config.toml
n_head = 6
head_dim = 64
vocab_size = 8192
activation = "relu"
bias = "all"
tie_embeddings = true
beta1 = 0.9
doc_mask = true
steps = 5762
Each number is 200 + 30 x the weight over its row's rms, rounded and kept within 0 to 999. Layers, rows and columns count from 0. The size before them is the row's rms in percent of the matrix's.

# layer 12 MLP up, 1344x384, rms 0.0332, rows 747-780, columns 0-95
105,184,208,173,213,173,170,236,188,147,277,179,242,247,221,176,192,222,150,219,191,211,194,265,200,199,247,177,137,202,209,199,154,215,213,217,196,206,237,221,186,206,237,195,187,129,197,214,193,154,228,158,208,141,183,172,213,178,195,176,196,157,211,201,171,171,234,188,224,181,202,149,194,217,236,165,194,191,233,206,183,157,225,225,169,205,207,290,190,255,206,186,182,228,228,220,166
108,226,211,211,232,234,179,231,187,156,201,200,214,188,238,148,294,210,173,215,154,249,173,195,269,207,225,142,208,205,205,179,182,198,193,160,239,130,204,160,183,256,147,139,159,204,188,227,174,190,167,176,218,230,158,175,195,176,196,229,212,158,200,205,225,243,217,194,235,220,190,225,163,212,170,190,208,218,204,230,215,188,220,225,205,180,216,199,198,167,182,178,256,209,189,195,152
092,217,201,148,214,176,168,178,246,185,212,199,179,217,193,194,246,199,209,169,229,200,203,196,206,220,176,130,186,234,134,212,126,255,188,189,180,205,193,180,166,190,208,197,181,228,197,234,213,227,201,199,233,200,184,221,210,201,266,171,181,189,205,221,235,186,168,109,234,235,197,268,196,229,191,200,207,166,189,190,224,232,220,206,178,184,174,210,223,192,182,225,192,224,184,192,174
095,275,187,189,209,216,222,173,186,192,211,194,201,233,218,209,221,218,193,157,249,117,226,213,201,176,235,205,207,233,175,232,138,172,234,213,275,267,161,218,153,227,171,246,208,255,149,183,183,190,164,186,187,166,206,219,186,156,204,157,218,205,247,231,235,161,255,139,198,233,169,207,195,219,214,216,204,213,238,277,241,190,187,194,202,195,238,201,186,163,177,207,184,248,226,217,209
099,149,166,259,207,176,189,221,170,221,235,191,222,192,213,165,131,193,139,208,218,166,232,224,179,151,259,208,189,167,228,207,167,193,187,141,171,184,176,211,195,193,203,227,184,230,201,181,240,183,231,159,183,167,235,198,206,216,183,215,222,186,235,205,255,193,224,206,200,173,149,179,190,201,194,251,207,263,258,211,154,268,194,244,193,230,143,222,178,183,231,195,252,188,177,206,209
103,193,241,241,128,246,190,215,194,190,237,165,176,183,247,187,241,139,198,179,184,196,212,188,198,202,188,174,197,216,216,276,228,194,199,204,220,160,177,206,194,238,193,179,176,155,200,226,172,274,258,210,221,207,204,187,203,207,211,196,214,230,209,144,197,194,194,212,216,215,176,211,171,183,179,196,226,217,180,154,225,162,228,227,184,214,212,219,183,156,182,219,147,165,159,169,193
100,212,151,176,194,217,228,194,184,216,249,167,192,174,208,197,192,271,156,216,221,178,193,151,195,163,218,192,190,188,218,171,153,220,222,175,176,198,232,153,142,187,260,223,230,167,216,197,199,197,237,198,219,197,211,144,212,143,178,162,248,190,209,189,192,172,183,251,211,175,183,220,224,212,190,215,201,191,183,172,166,193,226,185,226,233,251,191,124,184,208,209,183,219,219,244,256
115,185,175,166,194,235,203,216,186,163,259,166,201,178,224,188,195,219,183,175,193,240,176,171,160,183,214,146,239,248,178,173,240,203,274,223,244,201,144,193,232,193,257,153,174,209,229,179,207,199,191,218,215,241,207,237,266,126,209,215,182,207,232,239,229,204,196,203,233,183,173,193,212,211,213,185,197,235,232,193,201,168,176,156,192,228,175,191,207,167,227,182,190,190,154,199,264
096,207,196,169,217,207,221,177,163,221,195,229,174,196,212,218,253,193,185,190,241,226,140,144,227,194,209,164,171,208,166,229,182,233,186,175,179,210,249,219,99,196,170,173,206,229,204,179,185,216,286,244,173,200,202,152,240,209,230,130,152,229,184,214,205,204,181,145,240,217,199,170,213,232,241,229,138,238,200,196,274,135,214,171,213,233,222,194,213,169,228,200,165,198,263,237,228
104,156,221,208,217,216,201,238,155,205,205,193,212,151,261,180,266,214,174,164,238,207,241,168,193,181,255,189,124,158,213,191,154,180,239,242,222,211,276,186,145,203,175,157,153,167,212,177,211,200,172,198,191,176,194,166,239,192,212,201,141,235,206,207,182,112,206,213,253,229,175,249,210,256,199,161,221,222,173,207,211,173,223,178,151,225,178,183,182,136,171,204,111,224,201,244,204
101,220,157,249,171,207,162,198,188,226,236,215,211,250,170,169,178,191,204,220,207,217,204,243,206,216,228,182,190,222,231,219,222,195,180,230,164,179,181,243,198,183,192,183,148,184,169,210,174,170,187,203,209,191,197,170,223,188,239,220,218,190,211,182,229,213,176,198,240,228,226,235,212,229,211,161,142,166,138,188,213,107,196,180,192,214,204,194,271,187,178,186,241,243,197,208,224
111,146,138,171,179,209,208,172,230,202,208,233,157,200,211,228,195,212,229,190,196,171,211,178,233,165,210,171,167,125,247,178,200,178,203,186,250,196,163,177,165,213,219,190,223,184,179,236,147,218,236,149,214,221,181,236,221,182,246,215,161,170,238,227,207,199,214,180,190,216,194,184,180,213,185,202,242,222,201,143,196,195,185,177,255,199,263,231,229,199,233,199,215,167,149,228,152
106,197,181,291,219,179,204,233,153,217,214,204,213,202,202,144,153,238,187,205,244,180,206,209,201,142,205,188,225,214,178,176,211,225,282,208,196,189,223,195,235,159,182,171,157,197,213,207,164,145,198,234,200,202,165,217,231,232,243,211,134,252,219,215,226,152,187,119,220,166,185,199,172,208,168,228,244,191,157,179,206,228,227,193,183,241,183,245,156,189,205,228,169,203,207,148,179
109,186,177,234,233,225,184,200,190,219,149,193,214,148,186,196,203,191,194,148,190,187,246,253,165,190,238,188,159,179,251,160,225,217,170,181,227,224,161,181,230,199,186,174,252,219,190,198,233,172,204,183,212,218,177,226,160,180,207,223,182,213,203,195,243,246,242,164,213,197,195,220,159,229,201,192,228,166,153,189,222,183,177,227,222,233,190,200,198,196,203,166,250,240,184,209,192
095,247,151,230,187,203,220,249,256,189,188,182,183,232,191,204,222,232,170,155,210,208,224,204,152,125,198,156,206,249,231,197,217,195,201,203,225,172,137,189,210,213,186,216,175,228,209,174,190,194,118,214,179,181,142,193,254,164,230,206,175,248,207,157,208,168,173,186,188,183,172,198,216,263,216,175,165,219,202,100,200,184,202,197,185,187,239,215,247,176,243,204,167,190,245,215,177
107,205,160,189,243,257,228,183,214,181,191,223,192,276,199,195,212,193,159,207,192,184,234,271,256,174,192,191,218,167,185,218,173,239,219,211,284,184,195,204,228,204,200,175,168,210,222,189,232,160,183,181,163,188,238,227,231,170,169,130,239,203,210,205,220,211,179,224,209,196,211,228,221,196,211,175,203,186,211,212,185,174,209,247,142,212,236,218,233,200,189,184,170,208,151,234,214
109,197,188,165,187,246,197,196,207,161,185,192,176,238,184,194,192,227,232,158,181,200,235,166,220,180,194,161,199,177,182,170,209,178,253,225,187,197,200,205,149,271,232,164,159,204,191,198,187,217,212,203,236,213,185,224,181,218,251,206,167,168,174,160,235,145,186,115,234,224,194,217,193,185,214,200,218,155,172,194,212,171,214,306,192,188,194,206,208,195,177,232,180,208,232,197,217
101,185,201,188,149,211,194,179,177,170,241,177,183,157,132,149,226,187,189,188,233,204,147,251,204,171,153,172,173,190,169,196,165,181,247,172,191,167,249,128,215,178,208,175,141,206,211,182,179,201,193,184,153,170,204,194,225,209,188,175,110,215,227,273,222,219,222,208,232,183,191,249,153,194,195,195,210,163,222,205,213,217,222,149,175,177,234,195,213,150,257,212,171,164,132,190,173
106,185,178,286,191,246,195,218,257,217,230,208,217,180,221,192,203,202,255,175,156,238,142,205,181,169,255,178,199,254,179,224,206,168,227,201,234,209,231,171,188,262,190,220,152,226,225,220,179,180,224,173,216,213,206,232,234,198,195,215,195,190,238,204,190,188,181,232,206,184,210,161,153,220,201,126,197,143,230,154,197,178,219,181,168,227,174,149,218,172,199,207,141,210,196,179,191
111,158,199,226,197,222,230,180,200,175,167,243,210,160,177,218,186,273,160,191,226,182,201,128,208,188,241,190,193,178,145,176,193,172,192,179,171,224,175,155,187,182,154,200,188,226,198,231,172,150,168,189,203,170,158,257,224,225,232,200,193,240,229,135,179,192,234,186,244,193,180,213,201,207,182,150,173,158,220,192,182,136,200,170,135,202,190,246,180,183,175,171,208,203,218,203,210
111,202,186,175,214,220,203,249,236,192,194,218,156,227,239,211,158,218,195,139,191,185,199,170,226,130,211,141,232,155,203,252,213,197,216,178,189,134,202,196,231,199,250,212,202,155,240,229,200,187,210,222,186,247,168,190,183,212,235,209,220,221,157,207,234,201,175,171,199,189,241,213,131,201,272,218,178,196,126,177,225,280,224,202,183,178,222,244,203,186,165,216,213,188,207,239,168
107,179,178,265,126,177,194,186,185,168,190,177,167,198,213,213,229,200,177,185,178,242,191,219,174,207,233,190,203,183,148,249,205,192,205,241,220,216,273,219,230,182,216,280,212,191,205,241,214,224,244,228,311,200,154,155,207,200,244,168,192,224,209,173,236,176,154,178,232,197,219,201,220,212,215,240,188,232,157,134,200,165,184,156,176,207,245,221,116,224,206,167,168,205,242,225,240
095,243,150,173,223,242,289,173,123,208,215,300,195,195,210,163,174,209,200,188,168,198,238,185,264,183,182,185,217,288,209,184,236,153,186,208,236,202,185,174,218,197,210,204,174,235,210,191,154,223,213,194,217,136,230,162,196,232,205,169,234,235,200,221,221,167,159,235,233,187,197,148,202,186,176,224,223,185,163,264,174,196,190,222,155,244,226,220,237,204,149,200,180,250,260,186,200
091,207,234,207,201,255,197,192,254,155,209,235,204,154,189,163,250,210,190,194,218,169,201,192,204,214,203,173,164,234,174,223,184,197,256,216,226,232,156,175,212,163,227,191,165,225,150,206,170,270,211,165,220,206,165,220,186,199,175,151,119,188,245,222,248,204,206,182,240,179,251,205,161,206,176,219,187,223,201,234,222,212,183,203,198,184,210,178,190,213,208,171,200,139,201,134,157
099,189,231,209,273,193,221,192,145,185,246,222,163,173,219,256,269,207,236,205,157,171,186,164,256,193,145,195,115,180,204,239,198,248,202,146,214,267,213,212,127,228,209,150,200,109,212,223,152,188,261,128,212,225,190,211,201,196,231,239,139,173,197,202,200,252,218,187,210,170,209,254,176,201,273,240,195,198,185,216,204,172,235,227,196,211,189,230,250,231,183,134,186,200,232,185,183
102,174,203,245,256,240,236,194,169,203,186,176,221,192,220,176,196,235,194,206,177,124,164,225,218,185,189,215,222,206,212,210,249,177,221,221,152,169,222,237,167,176,205,133,200,183,164,239,155,234,185,217,179,145,117,147,186,203,193,144,165,222,241,218,177,270,259,238,200,171,241,210,152,210,179,265,240,201,205,236,204,210,222,260,174,187,186,282,213,228,228,169,157,205,192,176,237
097,216,230,223,225,197,212,196,221,204,233,193,192,214,197,182,212,193,237,211,201,245,244,179,183,198,263,129,175,233,191,194,152,142,175,252,221,229,116,186,200,191,221,136,177,246,181,196,228,261,186,163,230,229,195,177,223,177,148,184,218,198,227,245,214,178,213,226,221,227,247,217,150,234,192,218,161,215,220,196,198,225,245,157,237,250,227,214,246,166,149,199,187,190,169,169,209
093,198,182,185,105,281,211,190,233,196,156,256,231,217,163,217,199,279,163,218,133,150,154,184,255,186,232,167,186,143,227,219,192,229,225,247,199,222,192,199,167,246,177,228,160,221,194,167,229,199,161,235,194,184,226,162,175,225,145,147,211,170,178,200,127,235,235,204,224,197,209,197,209,236,233,204,186,175,174,181,199,186,238,208,225,170,194,169,223,186,261,192,188,232,187,233,217
096,140,232,210,210,235,195,216,209,218,193,261,238,197,190,190,223,266,167,190,156,179,154,174,187,212,235,187,171,225,267,209,149,210,208,223,248,157,114,197,184,204,241,164,182,166,188,230,194,253,191,142,222,180,180,185,200,177,189,186,137,225,183,209,185,248,191,157,240,197,167,233,145,230,183,223,251,196,191,253,220,187,178,240,191,196,136,213,182,227,238,155,232,180,225,185,157
096,187,190,181,161,216,193,163,151,201,232,213,193,176,213,198,186,168,180,208,168,199,183,191,213,144,220,188,158,191,257,163,169,228,271,191,186,204,201,251,168,233,177,208,218,120,232,184,167,179,200,234,182,264,156,208,241,203,215,152,185,236,243,194,197,255,227,176,224,218,233,196,169,215,190,210,180,201,164,203,226,199,212,188,204,154,191,193,188,154,215,172,178,229,178,210,154
100,191,149,201,231,205,195,155,257,164,183,257,218,220,214,246,200,259,175,200,190,176,186,166,228,215,231,202,195,163,195,163,176,213,181,197,247,251,221,119,155,148,175,200,226,191,154,187,225,219,228,254,223,223,216,214,153,185,157,207,168,203,191,240,233,207,220,179,220,211,161,235,192,218,222,162,194,214,197,172,225,225,196,193,204,187,231,295,261,182,195,164,210,204,199,189,162
098,159,180,202,218,172,151,198,190,269,186,168,211,213,152,205,207,180,165,238,198,177,195,161,238,171,253,183,228,162,231,219,186,165,238,250,197,176,176,208,241,175,228,189,248,174,221,172,218,176,199,258,228,203,233,196,185,231,207,180,264,174,184,212,231,182,190,195,214,202,182,200,258,207,187,219,178,244,205,166,252,274,218,158,211,166,224,209,230,130,173,213,176,160,222,216,161
100,143,222,228,206,230,189,209,230,183,193,199,207,164,216,209,213,213,204,179,214,219,245,184,207,204,225,181,195,244,179,186,175,188,190,187,175,212,259,180,211,212,185,212,153,231,180,273,180,197,203,207,186,221,253,169,192,229,182,189,180,169,204,214,171,208,173,193,223,213,180,199,211,210,208,173,182,161,131,190,206,184,210,141,162,190,237,175,215,148,224,200,185,218,230,168,178
094,138,225,182,239,230,174,195,154,194,237,204,191,221,203,161,222,179,141,173,154,189,239,176,134,205,202,218,175,177,176,214,230,232,189,216,189,194,164,170,205,185,153,222,175,174,231,181,176,193,152,193,220,217,160,234,190,237,233,224,145,209,219,208,197,191,237,201,219,220,188,237,203,239,207,182,166,180,200,216,135,197,238,175,194,212,166,291,214,215,173,143,219,170,203,195,184